config = dict(
    activation='geglu',
    norm_place='peri',
    norm_eps=1e-06,
    parallel_block=False,
    init_std_down=0.00586,
    seq_len=768,
    train_tokens=90100000,
    steps=10999,
)
Each number is 500 + 50 x the weight over its row's rms, rounded and kept within 0 to 999. Layers, rows and columns count from 0. Numbers have three digits each. The size before them is the row's rms in percent of the matrix's.

# layer 9 attention query, 64x64, rms 0.155, rows 0-63, columns 0-63
029:498534463615451521564495474527482475521506449550489401428447481660486459445521491522516570467562530485470510498470604537482432547493539505607438582489511500510594509455492521528473410477469521
032:426468596504503485471530549571411536445520559527513581547539583557449493471576496449465485423432529508512576567467577478499555448557539520479471477544529482517554507407505482472591601454436471
028:494539437485483459486521508461542509561582498555465459612466470532505500502538427465437476505414423416498529515511608517517507436583495467588441473488587546549494515440441474552610540483519592
037:428416433454428408355499424478511514462442536526513390523493602455486425457511547512481472487476531488563550543435492534441506481585476515433459529527497540449456515523541513496460560488524417
033:425470514482448547387495461497457525481467580477462454493478509460492464427489541607547526476531607582600528512578505505479479589677518481447465497450513457511538497542529468463510485497465487
084:443501463416482406403489445428486511480517529474580400528515583550523479534510546423542506514468535499447531564422577505456559474501454472460465497508523551482407416410500492483523578446468413
097:533525569596487486442467553498437485578443640448461495484512504529463400531475538479502406519542491510537480432565492433521481538463563398467596486504449469525521471389563533533444475517518493
103:473520450564433502501561469481517423477444569500451561446594536491452498485552390596476515604525530577430426503501491464558449390497485480451426489484503492421453538474427527494479586513499499
027:427463492591458361465436493561475506431561472581508515550498481691531556412503495489513490488541494455544490517499576444504466517527534480454475489482495524545577444529498504585480550489504536
031:539508471501560613451555562503487606489519468449393525408503545466614514526443495551505500487489526502477430539452505570442437473490484560516451563488533460476555544453537514414472381490493567
031:521529435443388348498521489457559583490500468524499379553529546431522454454509520539496452425521445456486514526455490538553473443612481521502441605512505568459465505489561491515437509479497516
034:548522600518500514569453503540440505509504558557486598416504422479501535555457550504507512498584484537558399441573424516541476598439535571523561542479441405503525508532585562525529459526475514
042:464497649549469558562442533572435528519412562474543634393525468470442525483498515568523546487535502537564533484582470490534512549457560490554536535466483429542570510492493521470549463507525559
059:436458611501447527435441524557486561463359590475518556464573537474468457470548563553531461490511508540606559521516445527526481542492558518518517619430482439492570484469519510477483535501503573
097:469514601489461470545436472419401469512492556454619524500531568556485492570467531534596559525556555539483527573479549457480558541407499482514536512430486481571471460418548534486530587512551455
108:510443530488454427457500574522524543402404420501515559468474477471532439472534457487498540479512404540529509435487476490408434503516489390525449550534391472459485412569440588495453445474539490
115:509526502664565489459522498523482564593545490512516410449461605412514536497477505496542505514484453446515543558566456483503532444497446514445521538575431505513435473507510572451564435465412433
107:480463517496584516473438515515563506454570515534519442420530517467536395473458570514399400528423527479568539512489558487451499510464537492504559414529439384466500518463523448560602478505447427
120:509583477575589483634544460500504509521439479458538461510438587531469507515578551489461465489545474511540414467467479525471533470547476496535545442483534483471473528495314515576492489404508470
113:486496540590475505528543547515510543452564522577393512562472564526460583437620439572418514511536455458568577430456480556579458488505439469467493487486533493484505494539580425519516429523547460
092:556598473529541459559536543497435468459627463520489542515518454459497530608486461561578508516432477547457482485412541503546453540567484478528406530473495564416435459514485484517632517536471522
108:508467476537500432495490504506550474525447519548469507491471419381516477473338578480470593400512510531410474489445422493516516373483532521589484517553564436540470525550518513487517543520482521
103:512488531469521499415419589528519460517522456522496484521554520408512398478455508475548495617445443573493539498494537526532439516522484386569544487603521480462493468473495526568609570408464490
113:585539556438497499432476526515497523497505514572628389517483495553551522548508467500486531462580502572479459556505607462548515559503487541428445419597538537545607463492483436502533482524574491
113:523498539460487523491500527544462547505535565505445466619543503591504497493489427399479639498513415488506563501468470566531529486502515496530454478495479505427414445418443501552580521387511413
110:470559487520480526432461457538512429525506555494499428523489419523520468394430556463448506554431534505420444530485505546564498422527413486445517449404554508422451455456603450479530480433584531
115:582500586413506408523569518467500452423599525569565486429512545453522524530476459548525521461519509557441441457484543488488454408494548504500565497555489535502480396367548439504519476458489451
116:429500528472529430461514445520389538542489599481446472454484438492570502527449445485577483567436523452524479477521555478443355453513503565456440528428506539461513542564528487493602525460452434
119:448488513490493462463451458452463457441518527505420563508473541490459472596515492552522560571534553420564504556427572522541380515550501473539453560575422532413524581431516560541421533540495528
091:511504495595560442513455547543537453505511499532508423510469417492571490558438537532486559502444519534423451539479575552568528466519469442485375414593479504486503547604466561514571556567464534
113:475544439463465491474488428519440579508432511542579548482472445531473391467499490427489442504580414517587486511435526545582467555429467543625446440530549529561503514532515517558562563522478484
104:497482570539535436618508500509461484521588516488509490489418502532537614488561592553430521447522517416559497507589522429492529419527488468480527411442461508531487473420584581456471539546474478
118:520519554530508444420483469563543588520398565499529418500495532458433500496579446460514561494509507492473459427501451588543514555480628586567436538546537495518549572483559476418553549521518484
093:508492516476511430407518505548524550473480491543551538570529589449463505481491450489480485552550494466503476655494526493480536537525495464488473508473322496545495478472463601449479543591459393
099:453551471483569431483576414502455519519481539547555435511450425486545524462475415468438513395556479443501596488498482414469521377503554428506462463469529547443485504519528581495534503459487395
127:527506494574480488476475540520460492510504553446540559469447517611498525484432480563559430524469433506499593606503590419574562579513554535474487548535606503394459533569502526453509486484523561
106:478561511611565362592501536494513508532442397524398505509516553539546591581548510484464491460444531484487550501420481505458437496523521517533426519478509508439494546548594529513540420493548509
118:579460502547510425599531470548471452467476544490539570590508559502533559483476547447522504509488448486509415507409543490571500557466438589574553555509448440541549435593415476505524516533409502
095:485530565499504399513562424468602415490362505511597581500480524471453512424477550495482465528544468520518478423483541457543478492494508412546540522526451476469581556488513567551403439485519459
121:553468474575489637451537493474410474477472541510476475456555590491534428512478551444491559453523555486499594601396444478507501495506570572468482457568506544458491490519491569541413480587486489
110:483497615468504543565471483532408420481588535467472414468490558544486485442502513495494527519495547541590405552473536498418462635493486575480505443456515434511586494551474559490529446529564474
094:522474565489532517498489368443446537520451468500470508504430564416516498507560496517508533469515522472604500494447449412436447499576565447461519504604457429451538573475572496537486384534571505
103:451494514542497497443489660495498453421560553565564496530568555511516508492473470529432542579595499546440490479509436585501387448501490525443475515405465527581453447564454512473471467488497472
122:538416517545552484430549527466471552400369593511518477438507579521498548455492530483469459459482520530485432556472507535447450445459537562456535470560552534592519521539508408559565468412539472
105:545470454455484458426541496487628511587481443533506531532445543424475482416512534440493517554488485484487555544363573513580530536536482552498513520501566487418538449464536376497499480480588528
102:518552568538517484568502589585581525518479517568467428442537573486561483624528450518511457503548491508460542326515426486553530497476502510533571528524566504469498508458550509561439504439512466
103:472433561585472466486516415575470580485568510538402482502519433414419539517435577531449479559508489474463630519580526525581479438469468489507538511498429484512541570500489505525513534557419468
103:510492444421479521503560389480489519454515525465429560504497463593436509614541544450597456514456474462511402445543494522513524440561476520456503531430550451440447528487457407523431476455434437
109:466452451480501523581478533450551397536474629529486537464416492515494506464477496543519602493522529524535516500530523505502509418412376597451503520572483461383510506522508494545411506447488438
106:448507523451414609615456541494447500541515588500462453509516458542462477451500473533550499437453549519615457468496408508502549605408506494538496510494447534530375509496580515497536559509490485
105:467518484532561540532488532477458503536422486467522536519509469485612456480505532503493587468451489482568652402470493524451369477519496536576487468548516514474559460464472413484622494516485580
118:546581574395509530530427425544421471513547534485422489513530441461495537499464529540453574511582530503489588425548498466527413461530557593565554531529548454469594445453490471465456532530454513
132:486544531486490442451445613532539466546488592487453469544587488503537520530481455446489546432518540427464572453480519421487494575431499511430451532391513459493612534580477485513455532484444404
116:508524577492401473508475522485408485503609418523508434480338456528484532528506483456524476486566503490432472469548507525510446493453458440471495446545531618524536521537598530580443481467557525
112:516560533415510404481404536618555554492491544495491476484411450483376461535520484549524404461464533515506487471577502501512611455523456479454464490598488472455526550479473480454484538508470406
113:520513540524417463477574607486518537514391500506433456474403464507485537440376600503586504472430466497465391501507477494488486518488543514522568614544456576494481503498519493504460445443520534
102:515489463512520552488488529482520534462420495523498575431563546437489508558536507465485444553518517523471499467493419539496507628401463452486516453345469505556487523418612475602563534531512541
107:576536451445503580556493495491604540636492405530437501476509509413577545484471446532516457599510521531423536503560534482478552537460539531521557535542456450452456481550543446560509586532450483
102:502573570474604528489494486532504432498551432408432418542497426576430467448522605506433445577480501444515469462453525598498497519471536484508482426516500415550517438523472534450472512474593537
112:419469477480489455522498442465441485441453502491566623551548409525491456516483482525524554450516449557480522558512487499448456479456464391449483428397448346487503550488483419476550485554514499
103:482511487491417522489572450530409523564450528516507431396512468461526440431459460507553481523573426558464541541555500448561517508463487445412606499479545558464545504565456576549402473468425507
109:497473551496495483617495538486553476638533466493573573556514471434534519449479466479512562517534479554460449500480475495531531551470504509520445463481500507510516591534636598599497564490611456
112:451497524475488412559485517482542508637502419491576502452423528479592474473580482540499447569506537465577530423485555583490440479530463494497445453519474586555415462578514522474481534494463589
119:437569504498522518495459448471488496587396415506504446548574535518491559564550574469566537587575517549476511609575519484466397485511455524514532513462498409501444471481509469445483562406553501
# layer 9 attention key, 64x64, rms 0.165, rows 0-63, columns 0-63
030:548461581451484459489571509493504473512500563476505592502566512444509510597438489474505496521390504516535580503573460533515565465575432475415575449474417452502400442520498487512552611520548453
030:577460502466532565502495468452558465526533381409446441447517484508561483540429519572558534573502461513502380442563428540518523513452425504508522524434462584450508529556473491584453446561491541
033:592503539471513518493440583562444532434432510428557609432567478496518529456496490443481482481536553588510430453527467398472468549422493402533595488480476498485478508469567541487413467510476562
038:520512441504530508614599413466612451580608455539442404552427468526534482579399429531471569517516460477504495524459473509531458468496450563514478459497483519544456491457428447479533477507501512
046:470569582514523558607530552480545431533591522422439535463522472505503467498444429592512525459501404523517487517587435413525491514517510505491544469482510449607545509437457474411470457567523569
076:511472353479527444520518458416562428474467423510496400520450536481520450534448472435395517491465617521488539517477496545537519493443468477465505431449475634539513510440527508540469497483424475
089:436485546526494460516565480429567436561531625484412445482501444494471406489515568581463464485451444492546498485495427516515473566514509543430475425425453526518476504423439469506451414578557552
110:491509520470527502494525521449498409449473524527531509608543554519531486485569491544471440570460536489494538497564376528496549470488564434540470477469600539550477635477560484565448537550386566
026:517447493475579593463511545470524539553412559392469501495552519395481453561511472519405559502428600525485465457486449573479503532510501528515578487481516433448461501416494443439549475491465399
031:544522516449444336549478451458540413495572540594548547551483490594481503450572459427419481553523475497487503426549474487570558540482513444512494432493486562493456452514562516495465554569483474
024:474477417529561550431498523482415466368486508564529570563506507579549541551510489472498433575492494571471452423486517494495497590560505513476529395553506385500455525549491549484490559423536464
032:453470562531493476486558442442530481537476564473449405523454577429483386425550468595523534446468495440540595544468544510485557424456458426479442534527593491458482468487435441419509500511508531
033:541496626508424471517535515516416467459490573500446569454578480497524487536501562596530426514532448480598422445564453534533456608564536454490476489453499482486454517525494548498449404562548538
070:510500602519536504577454517462505385506493552452503539470450530499508451538418435594495574416503483550539489512647482430477538483516507466468557517460516441579503425427477522404540522540513539
102:485507542534495447517468533467485417521566645569536503565462500515533459593450563471463476475463434515576425519589538467498463512550507462412552524496447482497455416376463497451545489509540564
104:449429531514485349414508505433483516473509507461498454435558470500435531486496443514495563496535546550479518467475426499517534574404482441552418515550530444431515447587372520528483483504561549
115:451548508534452542507479445489482568458519585438468524538451512493424517428506517398510498525504471516438481467403576570472494458525429547474384575515437460503410545458580558515544388475478490
108:490414524417500566500504519526565471459561590422439498486475599466517459502483521542403451550431488487486521467502567471456463526448478547397497442586525429451436530535507571489539474471547387
119:463504484546551444437600519506504461458430489436447495464509487450460616542579450489475502543365534521505525445551587488575565555531481572526515435525487502612471490438530550569489474534485540
117:473484537482411464415526524502441575476478500533418511558569493496523517371549447468579511517504343497555478497504552499527409447521533491526568421525574502462514584548559540536480449519507478
092:554490466514492497555527546497451526462614417426492547569514582476513472522409413414510428467532549493431417455568495507566442519584574420543515533520531551444480493508517510551538428444469527
104:544525532520516521577450490522565519534481507420584451500516494508437492479455557566428466473500574519439492525415407543526526445515536551650500400491522511494523487496561508430469573518413403
101:482474568466469463510541494502544540541532599511570530491501577494474487567438583440409534601486515487424505419517529465528463565492532397558436442521515462442470483476391548443519417448484447
107:526545497610519504540491529522513467488599459571536516520476482538430513532505484486547503540496463514484504493453635518476541553486562493350650484531534465454582507519406451507508534455436467
120:454495508425485449461575548519439540536472537502499547591511490467439497501513460350525572474440484501448596513478510507496479497574418456567567414576405527492491494452427505515532482394504479
106:515542382399516523483489575469549495519475510592486458551466541494598511443550600476440442436454447463481467504512488559568478477516460472487435391459502506438606561445480545476531549480447483
112:564486472433508432527456511513511563449494464457619483553554527472524524501464515508490520499547552524469535464456513514488518437489561465373627514528603486495419445428476554582537437458396513
116:501552517473479499495565444431542569571499504514450525531401559427553481566423453491465470423549562493472472539491547573386474517531454416449429550469567570529526528501557566479558591485470524
122:551457515495497432476534486570484478511534568535445511571517538460437386491497558515548563524485674482566481515543461494467452496537520379472483577486564579474514526531535423552506433503515559
095:493507543590521529551476492546541395491599487451450501550494568580422453523470457459429473501465534512452441489538520530559504514486589460533413429544496463467555571572500466517580519505376443
114:468483443560459509562558466512522477522520530661488471497474496529432434527436429506430412466541580482552538502474592504502474554540457497606589441471525526574481514454449450438483507503559447
107:538498475441497452495403483494477397483485531446505457594527496534544455413534435482552539452484487532518512490508539472519539351467498580404501504506472422583515513455616570476559444508477556
119:450546561532404546461526525558514548507490509492558510519511525504444492606491530564488490419486445492581563528408546544457517465468508539600517508405491611488508532429462351541514496529463488
095:467461448451435443442468495528451460481545520608549404553489513522425472500526499475480464575473538530499505495421479554356554473487483499515473688557443479510476518540473487522514427482488479
097:474456470534458472482495457397575512481448476460543466534442491519410420402522434428482485430525559519423628514486533520391528446549502560470483443461464559542559479481533583511535529439503491
128:516445561605518528540485567391415493505498495507518543525498463508453438403530483476485496475421453505463473506541562419566484519534540443461416608455533550463509503390512470436487593479545443
104:504453469536471472425502488511487466436520439367433451550499475435464555530497449506581532478522479533509411569526566546510429512521583513545436454467452538401552541483635509486478415453512497
116:502495429513538470581540496570433448555547423551487526514482462529402620546419457470456486543454507528547440480478489515511475475518500509580561580551534504574464461415553538469508477597482390
095:494494419511456307493536495461534454480513484569502455465539453500399507456514592611424504571450521492564511506467494434473503469413578532513477504417520517537517485449527544544467453497508462
116:529424522561605592492538461598463449463557579454497516550497439522475506376570545479514462529503572463455553519514428646468446531486461474447578499507466528456481483485505448482458500551524511
109:465561481448559471492591517576471434456518498515440513472442591486532553472506472579451546484464445499504420473485586566480535537457449454467623583536480520454614413482508571486527542555497526
095:510507518529503409439560496558567550440535567414505564487470473438433518405548590590602498494554595510522499456436555427406503537470496543444541499481485532445494492540546544524473479502568539
099:485494519493508463453442462513413530517422517548485443515539514511514529517475557496511498570536375529491534479533430717476532470449542396542503509557574450493499539528489569488448497497450533
119:473441567541461589442490511502498559515453521532493474525523477452508594522548535601538483490482531508503497482432611593475492547449519492442528453508573431523439529427499579479520615570406426
113:550508420468492494482489570514491572524540440589554478517526461430562585437522582450464477594436473456499473514422565447512440508549490512509499493506554602443547516489466385507464468477563393
101:552510573537513435484525440446580494510468535395539500459511455478444521582466480493472536532482373532537558513564477558549466486506597521415553377456462539452386527475491476539454449505504523
105:480528591485400518504527426603519524563556536551490508563564491548484452493462524498459430585493465438484507544534464446506439399574457568486451550531478428512535593564589575539538483475499507
101:561541517416534517494625506471435535562433442551444562520473455470584522620538461466480441471505577486532488514528441398548476528565499557450472457514499515573436479558514489603531535510494548
113:467549491453529441540497500413508474514440527514483606478485534525482465405518519481522606554457524481557520512466452536554500472435446426433523432548588527567479489542635442468490533551458391
111:464492494397507494543468531447499508480470578463426542472448616549538411445425450533538500397544468501558525496512464516579478508494423453558611495464387507503387480508498458446487520521503502
104:494461475542518517519504483531551570501601565379463564434522515457519507507472493475564545465502513475472501555522558480459453456443421442584510372506630512504544495452522540384500494476584485
115:534597544473561504567583480597549550510496492447591558509536497493463419566464556526504532513490444453474567526495470482505507424514495520482614525460571530547602454532590528396466495500518570
135:506503532489514506496507480365482454583497508465447508530426466479451471570459458505517576510435393486482507544482378595379449544489539504460548494492482569507620479533530490479460525481480412
117:484544516575464463531484413496531496534494447549490466490487425553515496452469531484498547421610538479540449466540525529618453581553517455379549460489470456541626530510445549565501431458451536
108:476524592447421472478505483428552502517496510453565497466487570559405395588538501514433466434391457458507478480446513426556496515493523525423484497545549438554503486623498420548498490522450459
123:518534470458499471545470538448506651554538479464449456428520440466496509460464562580483550454447552504523421547410444556666451537486507524491469570436464467497448523436468526501518514491447505
093:490445471479451556465452479467517438479566552593501498548514483444605477568481527586553435541580443483566500442546451521438464520489556524506532408479378514491409612470477525500488482511569490
105:462582521506537567568520518467578535441524439467562547447481498475581510516440488460461478630546460521498533491488496449522522571499515531471466552501431554505399589618555441429475462481489412
102:474526448448537515551502569611498466481434500511417481523543520518488509559528557516359466427395433511477460508505541512571493474463485480472495452480447498513633435543483517480559471538598587
110:446435477478482444490481522437487463501512556567528564493499490551518481524531468594565457501534577523494486520538406386403554489460480496588501440559538486511604519485508641511540588437515467
106:443540517567563493518558394418571546528483527582538532451466419581460457426501476514434500585528475450449583472532457536546496570519519538445471560440456502555495547444435570530523569526477558
106:491609444525436372510461522484535365527476499515613525505497498510523557427429503536492486498566488499518465475495517526487519546429531446586509452465365556493494520496559436477485499436463425
108:489499441551541396467414401486551503455437510483437417492485528510548499491423465439432482501598447519517529474531642513508516484465464415511421494489562522566470529540502422459452431539545519
122:498566489480526482493517519465494511486436561596525526519470491477550560654508555496575527650493524553514534542500558507528579493507432508501450529428446530481578521470564546391481442448507561
# layer 9 attention value, 64x64, rms 0.159, rows 0-42, columns 0-63
108:539557544509538495541507396502475477545543546513479475486531513433536464434549512590576423468496469407563474499491462490421545606562437529529394490473575435533522455439462500482497420408515440
103:601520444569491468537484487493581476426530590513426394474498505506572449475419494500616493533399444496582541515488468486492481466544569505488462517480508496569507516491402577550494580524548444
103:586439517465516557577444452488480500488515534476423527562548495515438553485584486558504421468577465586528530525481499470555512501414509434472455516492529627558525459526445571541420449417519417
087:480427548529517495610535475470522479471525558583521404531572496474529408499473467546537525506500441507506627501525583464533435523503491532500439525495483520393416381566536524573512530529435527
098:476493439447451532557415480552524440577478526413566421547497473424470561532645477440502522500474516401577512518556521494477398468560467439480502543484513472455504547519462527446455594530488497
101:512481462538566482508525520511520516546479502521479554475517616500416578509519510429545430465505528503479555401464528539514470498529500529482496517557459504406527514482529520549354654376506549
096:432523518436553448532398499481476562387517484524449581539548431475486564495427499474602380483453503406493551470518492567483563449542503545464408481531503514492584471514473437470497472539443514
103:436543502506412452549568585496511518489529426520359498475481500505486380487525521547474553593572498580500508523487507426438540456493525460491532484460512388555437544474500461434583449469450500
132:380423550513500532527535500443550434545641523482488457492547521502523486487479502666498553489523445443624503491526522518487539491581463532521475520364529462534505478520478487514505444488489538
095:519450497487472516450446436434584522387491539519489573553490498455500497491641463473421511496463526595550447459462481499500444509575534511586535545504466509607572551464434504447448500436450541
091:555477413494555447453543435595461525562501545513470564350479559434454540513494491487541455472481466570482514569496505528521561471471533459464455494443451406510541497474506422496451614405488527
091:502448583435531452526451543596477484421476525461482472508504487473558494510472543380494479491553519503530526383384449489486526586481566536472516494443532500549520604474518466508545620420513552
113:526393531495472511416360402543520518531452474492493463480390555586505521535543486495503465565489470480402500528439436462564524567493511475524612495482496488485516403459565451458553517468490531
090:476509467532433495535592491514499460497493499523538507308524541504435526542584550508610435446487508493399519537486485567514457518505481415482525495466474516560474519565546512498550514415586423
091:515517546568444419534504587558438545450530495516513463579447551383489569483505491406439528514567528504493451486507469464494514542506477508431446427513521428478493432487532533524379637478476459
098:413509440439396492601564479493535494533476468519532463491495530544500459452492479509611474525427549460531479514573518546486498492570649471488459412553467467485483471492489535382450497579507567
089:475527566513568443474504551517514519538589396535524527468481561522485432540584569519495540458581460402556463537536499591509573490523529576516423514598516567602461484458496483509514474516586454
089:427492569442477587492539517466550428534455458468482443528464452491439521521429526525436487445571511509562548596484519515545560474535398461496504563620523507447473516416545489574433579438547515
096:463489457554561562586507509504492582469456510503566424503562576469529527523492409487424497533427487401587447639514448515543496460484542433479523520590496491527536533534532549553551428478563518
096:529503502441425520522520490552525489519451433491560530493376533520558484507494435520487511549443544533431474467537539579564419399480452505564490529608530512523539490402511485619396497494566474
093:446561421514516484470523568540492506517534477467404523469453487595549452473452605509500491505514493664516528578611548516451495492485586561523462477480525508567484418477484501563427486476510425
106:432480485519515509528433587596547505579391523510463480481515456362446536500561421445484494496504551564474574504626477536510506504430486547474506533534512616501513492483505476516540459426479429
095:451584379521535549426486509484458510415586449489565452441498509408427450549555472473483572469472500492458476533451521496540542491498505442506555527585501406547453572487535512465419481383505510
098:528485537473468539425600491560579397573562469495504473515558445505532487461518493552492575464525440515617496462524484499518492486532531428481473573465573480593395542559494521406576517478545442
097:538417508406541505573439535459426574545547517513551439581414516523439540456434463445509454573464564559465507439579525555504545497540544507498540383414507489503545475573551495520477526474549537
090:454529554475469556565486507498499414553544453571426557470545574496464567493510472454527545531544516512523507501411535487522396406441608494486530482418484523497534462530459578561551500611593477
084:506495450532483457539456585604519451572462472482498453452474530471391519486532542464648452525560425542533500510544484465503535517539471510419437472572502601467496503474475536419468547575415538
102:629545530486472524527490461470527433589487453512519459534437608483438473435485522566576487524461487596620535433594469535487524528494435515518447485473516459534542498447452477507537496599550562
098:594545425507458557493417502544444495440503496556564478451512543513491502546511507368433491487470509530576561595503532515513518527514439540505504541457569421410467522552576585589437504436540488
094:339432409523434539462517422497492497563542421436469557519526595499540505531488546508497485473424517501500518378481478495533471447411521484469527545461530468495525448457495480453449507374514466
111:463529468461515537473475515505635474484505527524534462463507472633467563473372482571508556505453417457503458506506482514451456538608496540499475539562577488562490587432556462571532520507532575
101:454521441500483580513495405466417481511432490489489451515616535401476390455422539486484565520560492567518431463514511446512613577545512546495534493582498622476490520476471528494506516499554495
075:460417492512438583442526457558547381495385492601523505492519503419519451496431508488601562429422447546469448478416513497525508510546480461467458531463547499522447419570535514440457486513480508
108:487485574401539506549538414485503429475514535538509528531425412416504414456571492533586462481532496579497446512467563520539519461569560488587534537474515462483516612556455571450454465527525427
102:645374468471414495496588496504499483440501442445499481448526533530551527510472499510507550578532458468531561521561499515551531528630441485523476521466467441521601514447484473510512531550427409
107:403601413522486504506499434471579572528602530413484444617594492539546555506556490536560488518504487493474466524572481485503496530460552428506541568536492495543537484465448474530509535590556423
099:575536510481579432461505568474487554604473523503520464474575514563582452541502459434552516530535580549428500430470535568497588441562485487476544545544453515451554578467521463485438496592536414
095:498451592468530460435518575610529480495599426533497609414537460509503581484420447449512486507512500410584447562459491505526567441519496494466505464506477535513486631498483577477491525468485528
099:519518506551403477585500481522508571521409526510520444531425545518514551525519576416498477471468493547450437598431517482502589456454431441506508496495487535479444454591510467619468527581557577
098:497539500547441559436603436400461467548613535544536509491511531378488517486474484564434500462525472426497475413588467531539529501491479523535499509495528484430529401531556467436588508550526565
099:554482524570537582402425532416532457523547498537482468477533503503457505475472472533506537502408492442490465411538479440439430453563375472501538455490503644550467495540478587475485436459479473
110:570518556530470546490525514538513490500414396497485500560583486604552470472520436535491543552468561397614435471563474542483561567439448510488514475519499463424463435505504574431447451427484482
104:350485529490511497504476472482579478473526505573486488435519577590506461531548499522459577441477522471562475522618455541480471492529642624511501480456505579519468512474483525433497465516551442
# layer 9 attention output (transposed), 64x64, rms 0.131, rows 0-42, columns 0-63
109:480463532423449450519500540565530519489562516503487495576475512516505591463505434549486500494434546553449499419500554496498532517443466446527669518522532429477448531509482577504569624520387471
103:507414478427547534498521528481459466482449450477414546597539474504407526541532448424523539463494554520432506466505595467468525513464555608482484487514563455389487476492522557500506522500347443
101:482551537490492432510438482485445541508460515453464495478450541403502563605421515531473536511543386473500426475528504575509530501543379550456627489500513464470498518422493586513460517538512394
091:520501460428493539467548518540497455466444482427471530508496528567559462457509544527438581428498583548563468469390525428495565471467450582546471457418498424529539472511430512374511496568442438
095:528451542508479394522530541443514504479475441519528567405552415522527468481412531548555469549601529591548473384422496506535466571487597453470528487552502473539476476480558476520443510408487457
104:580499447558548519567533530431555484528549506506521545587478473488479449414508517586502484495487375549518483480505439547512552441436446472482459563521512468499488455478585483424398487618548411
098:531483569458501571451463499522489439521517436509538486522387531554522515427539397527516443497447423525576445560519465467490497555531549472558618496586627518528526459499519546494454540568536430
114:518489542559484573524490538573446538526611539414446540396547520463476498499488508427548457373445506517418565561459566463471438495517534487532469498458555477502465531548438490529626491539481551
139:530565490499451490470487522495524508470526530496489580494501432511515486586513505482530502474523627511567490534478594394580481540505501450497637548484503372511472568505445491454554505511355504
091:554498557445498501499522515456473512582591479464516457461537456473569558521350543473521549551527484455513489481655548544529425498511519526507558514568500442436539533538614448543529499564455487
087:506492387589461415589502528465531464484628473522450502571449504467481567491472460553485492533502523443441505529428433560472552482477500552473522572566566557538518467515548419495460458605513436
099:473456484496526452515553540516522442527416505433508576530506488519473480632502456375494442499501381485516554513563503560454455521531473539461498551523429569476445492621565491515494479598577509
108:463613499474501504518599462501496497470518472467500550557519575516642558443453459473553478572509394496475564455524472526473458478539482513477400562564395527470468559425514496564513454519514569
091:546444486583464432520384567487508481397525482511395477600500522518529482527507577513533565498472494567483462514494428559465505491491529498389537576464513481483450554447506567520438474531580603
099:618505414426514533522524504608517505589446548462503509491500480415457539462514518482488486453491425471461545469407485648540559447494551506442558547472522553547478469481593459434499517494566494
091:592403523533525547451500441526567522465540444544543458387507553499557446576561538503543496491474524520533611475430557458483487549420562580470511570524566438451505389509491522502462476492448491
095:503486531480439566469510517497463532536468581512452446622534499433521484434512474502505476444380506558578553547476516438465399458501422424441549510532516493488448446491403535489575597446485461
095:536584387534550491503516537487514465481510476477558527507518552376524504420575560446539466522568556492497405457500528491493522541477441353474538404472430430459539446511434483452466532477505485
097:493437477438408524457418483438504491538486478529555545588497490430501500500579532424550548584582524457509508409447494420463486559575439541510445544490610488529537544519566556539495494433446549
090:473519499504525582474465406436490600518473485420517448495588493469591483497548492556451545504566475487403469497521453497432510587441529447343470502566433528481550459496551519454439536477499521
095:553453511518524542471522520571421586425533583508382516449503479405454519464524411610479505467461574424451494601502456425550455523530461486508448535478475524453501428508408514498506522506448490
103:498467539427456447540461514549359503431548465472510479469479530507443535455473545526517459474484507506525409506415438524593497488573444406406445569522495466553580524583587500518451449522542504
088:543438456518474469408516508422559488547571541437404417534559511481495521390505551449603457610473453440448490460518523486586507550490473466494463452504558558576450515513456487474439537450496546
100:469532530443471323543506543476500580501490504512413470494609553487456429525473542403500478522521534576522526545522550415459460477507521494495563492515502518510509458499381472448585501481405468
106:584502591477509498439552459517564545480476522394558530462459556448489501481563469546427491443485474481511523528494440526530553551518521570487485586642522505581484536534518485496387376460481485
089:514509494555392546504472459497494582481389443548529492454480494470521442421412508459564470492549476570472495575520467447456603455545515550475489554460526512391392526513481512422425450457506461
085:481547559488504514492531569473480463427499492546428538464490467443423515528506542553553452451400425550535584460345512628504422452433517430475487526498516515477557458479501458478476524518537419
103:431509585503536497508528523454524616500500442489463529491470505443502523609517476507502534399510496550489513503399562551490495465410500426507632476570510435438529523574528411466461487430425500
096:596487466471465413484542548501498548525432589460439494542459526496468473383512457548553662527543435457457449437475391475478538478503499466518416498561527555518517490564524457515438523483479481
094:542503476501508467544504393502582583523579499527449535408537470550614491475564489524516400568576419504489465580559523431518493424536464493436549513494508510523443528469586562521470494568438486
105:513525514490528531436487547350454513400497546497562519639505493504474529494571515411525458503539537492483490454534545432471458560484553434554475455502457463435514412509515399413513490527466570
099:484476560518521485486569474532540459480469551486542465494497518480478547507600598457471424580416444437455505423492536502547423373518469495520495469464470440442602546597475515482448556475430425
076:542607437404480421519504505506531483435470462499471411469531500533578507449573568444528513525553572568455537549509479520548497439434500532489613481441511554495637504549509464505434506565459512
102:522502588555487466514486542488567455464535476342513428429568479494465543518453484505508561564479586556485534497574507557437557534450488501422556529524519489448550531503358499471424543474533465
096:429562459465524467468523520531428531530550491466477538530465524457524501469539535483488553510566596419542464467513480519469504465380687486496590586528482511480480486511506590544543498483399461
105:492441536487597498492407484485485543450546502535487542510552474543553512399437501459470414542520491400525481476487531458522453504576493491487520482473547411395440485394515546438530526356474456
101:436555434589611525544439515543509550504464535461567476543546444577412453415537551533439475442411543480531497497502430522499490451444469538419482538584594567464522460536517520560490478461529507
093:536582465506402439471488481467507404575482516595507415521486507453390421464519447388505459506446477487524510530560504470427540508499547472468410603572543517489516455467497496472560469558497436
095:573533459495529508519489524486469464457461529568557552504538502445581497406527504478443607480490361467438558536451427542476476518497498519440472417423584534464562566455578444497487481415537464
091:470511491450490489574481438456620464552524448540507489531485547580506488572512588550503540536487520508520513528421554484514465432577548468549616482544402484607481547507404470410496533443461490
101:510565548412465476464520483419476502520447485566476452502495424521442489493534562503494473436443551617459407500555559467607476483484521517567493471558467430548540573429511587543511480479399560
103:458498492485556395525483407551513575630434523542499457465483527497506409536554451500525537445507491559542557421477501453622495536500486395524449556471486535475547528441497524555560551532423530
106:600412484511476518466525485486448560495467541531526454516434426538522528585479528423567520495452610544574505536503554406525453459575456527373505566489451455443490430483444536546539468509486559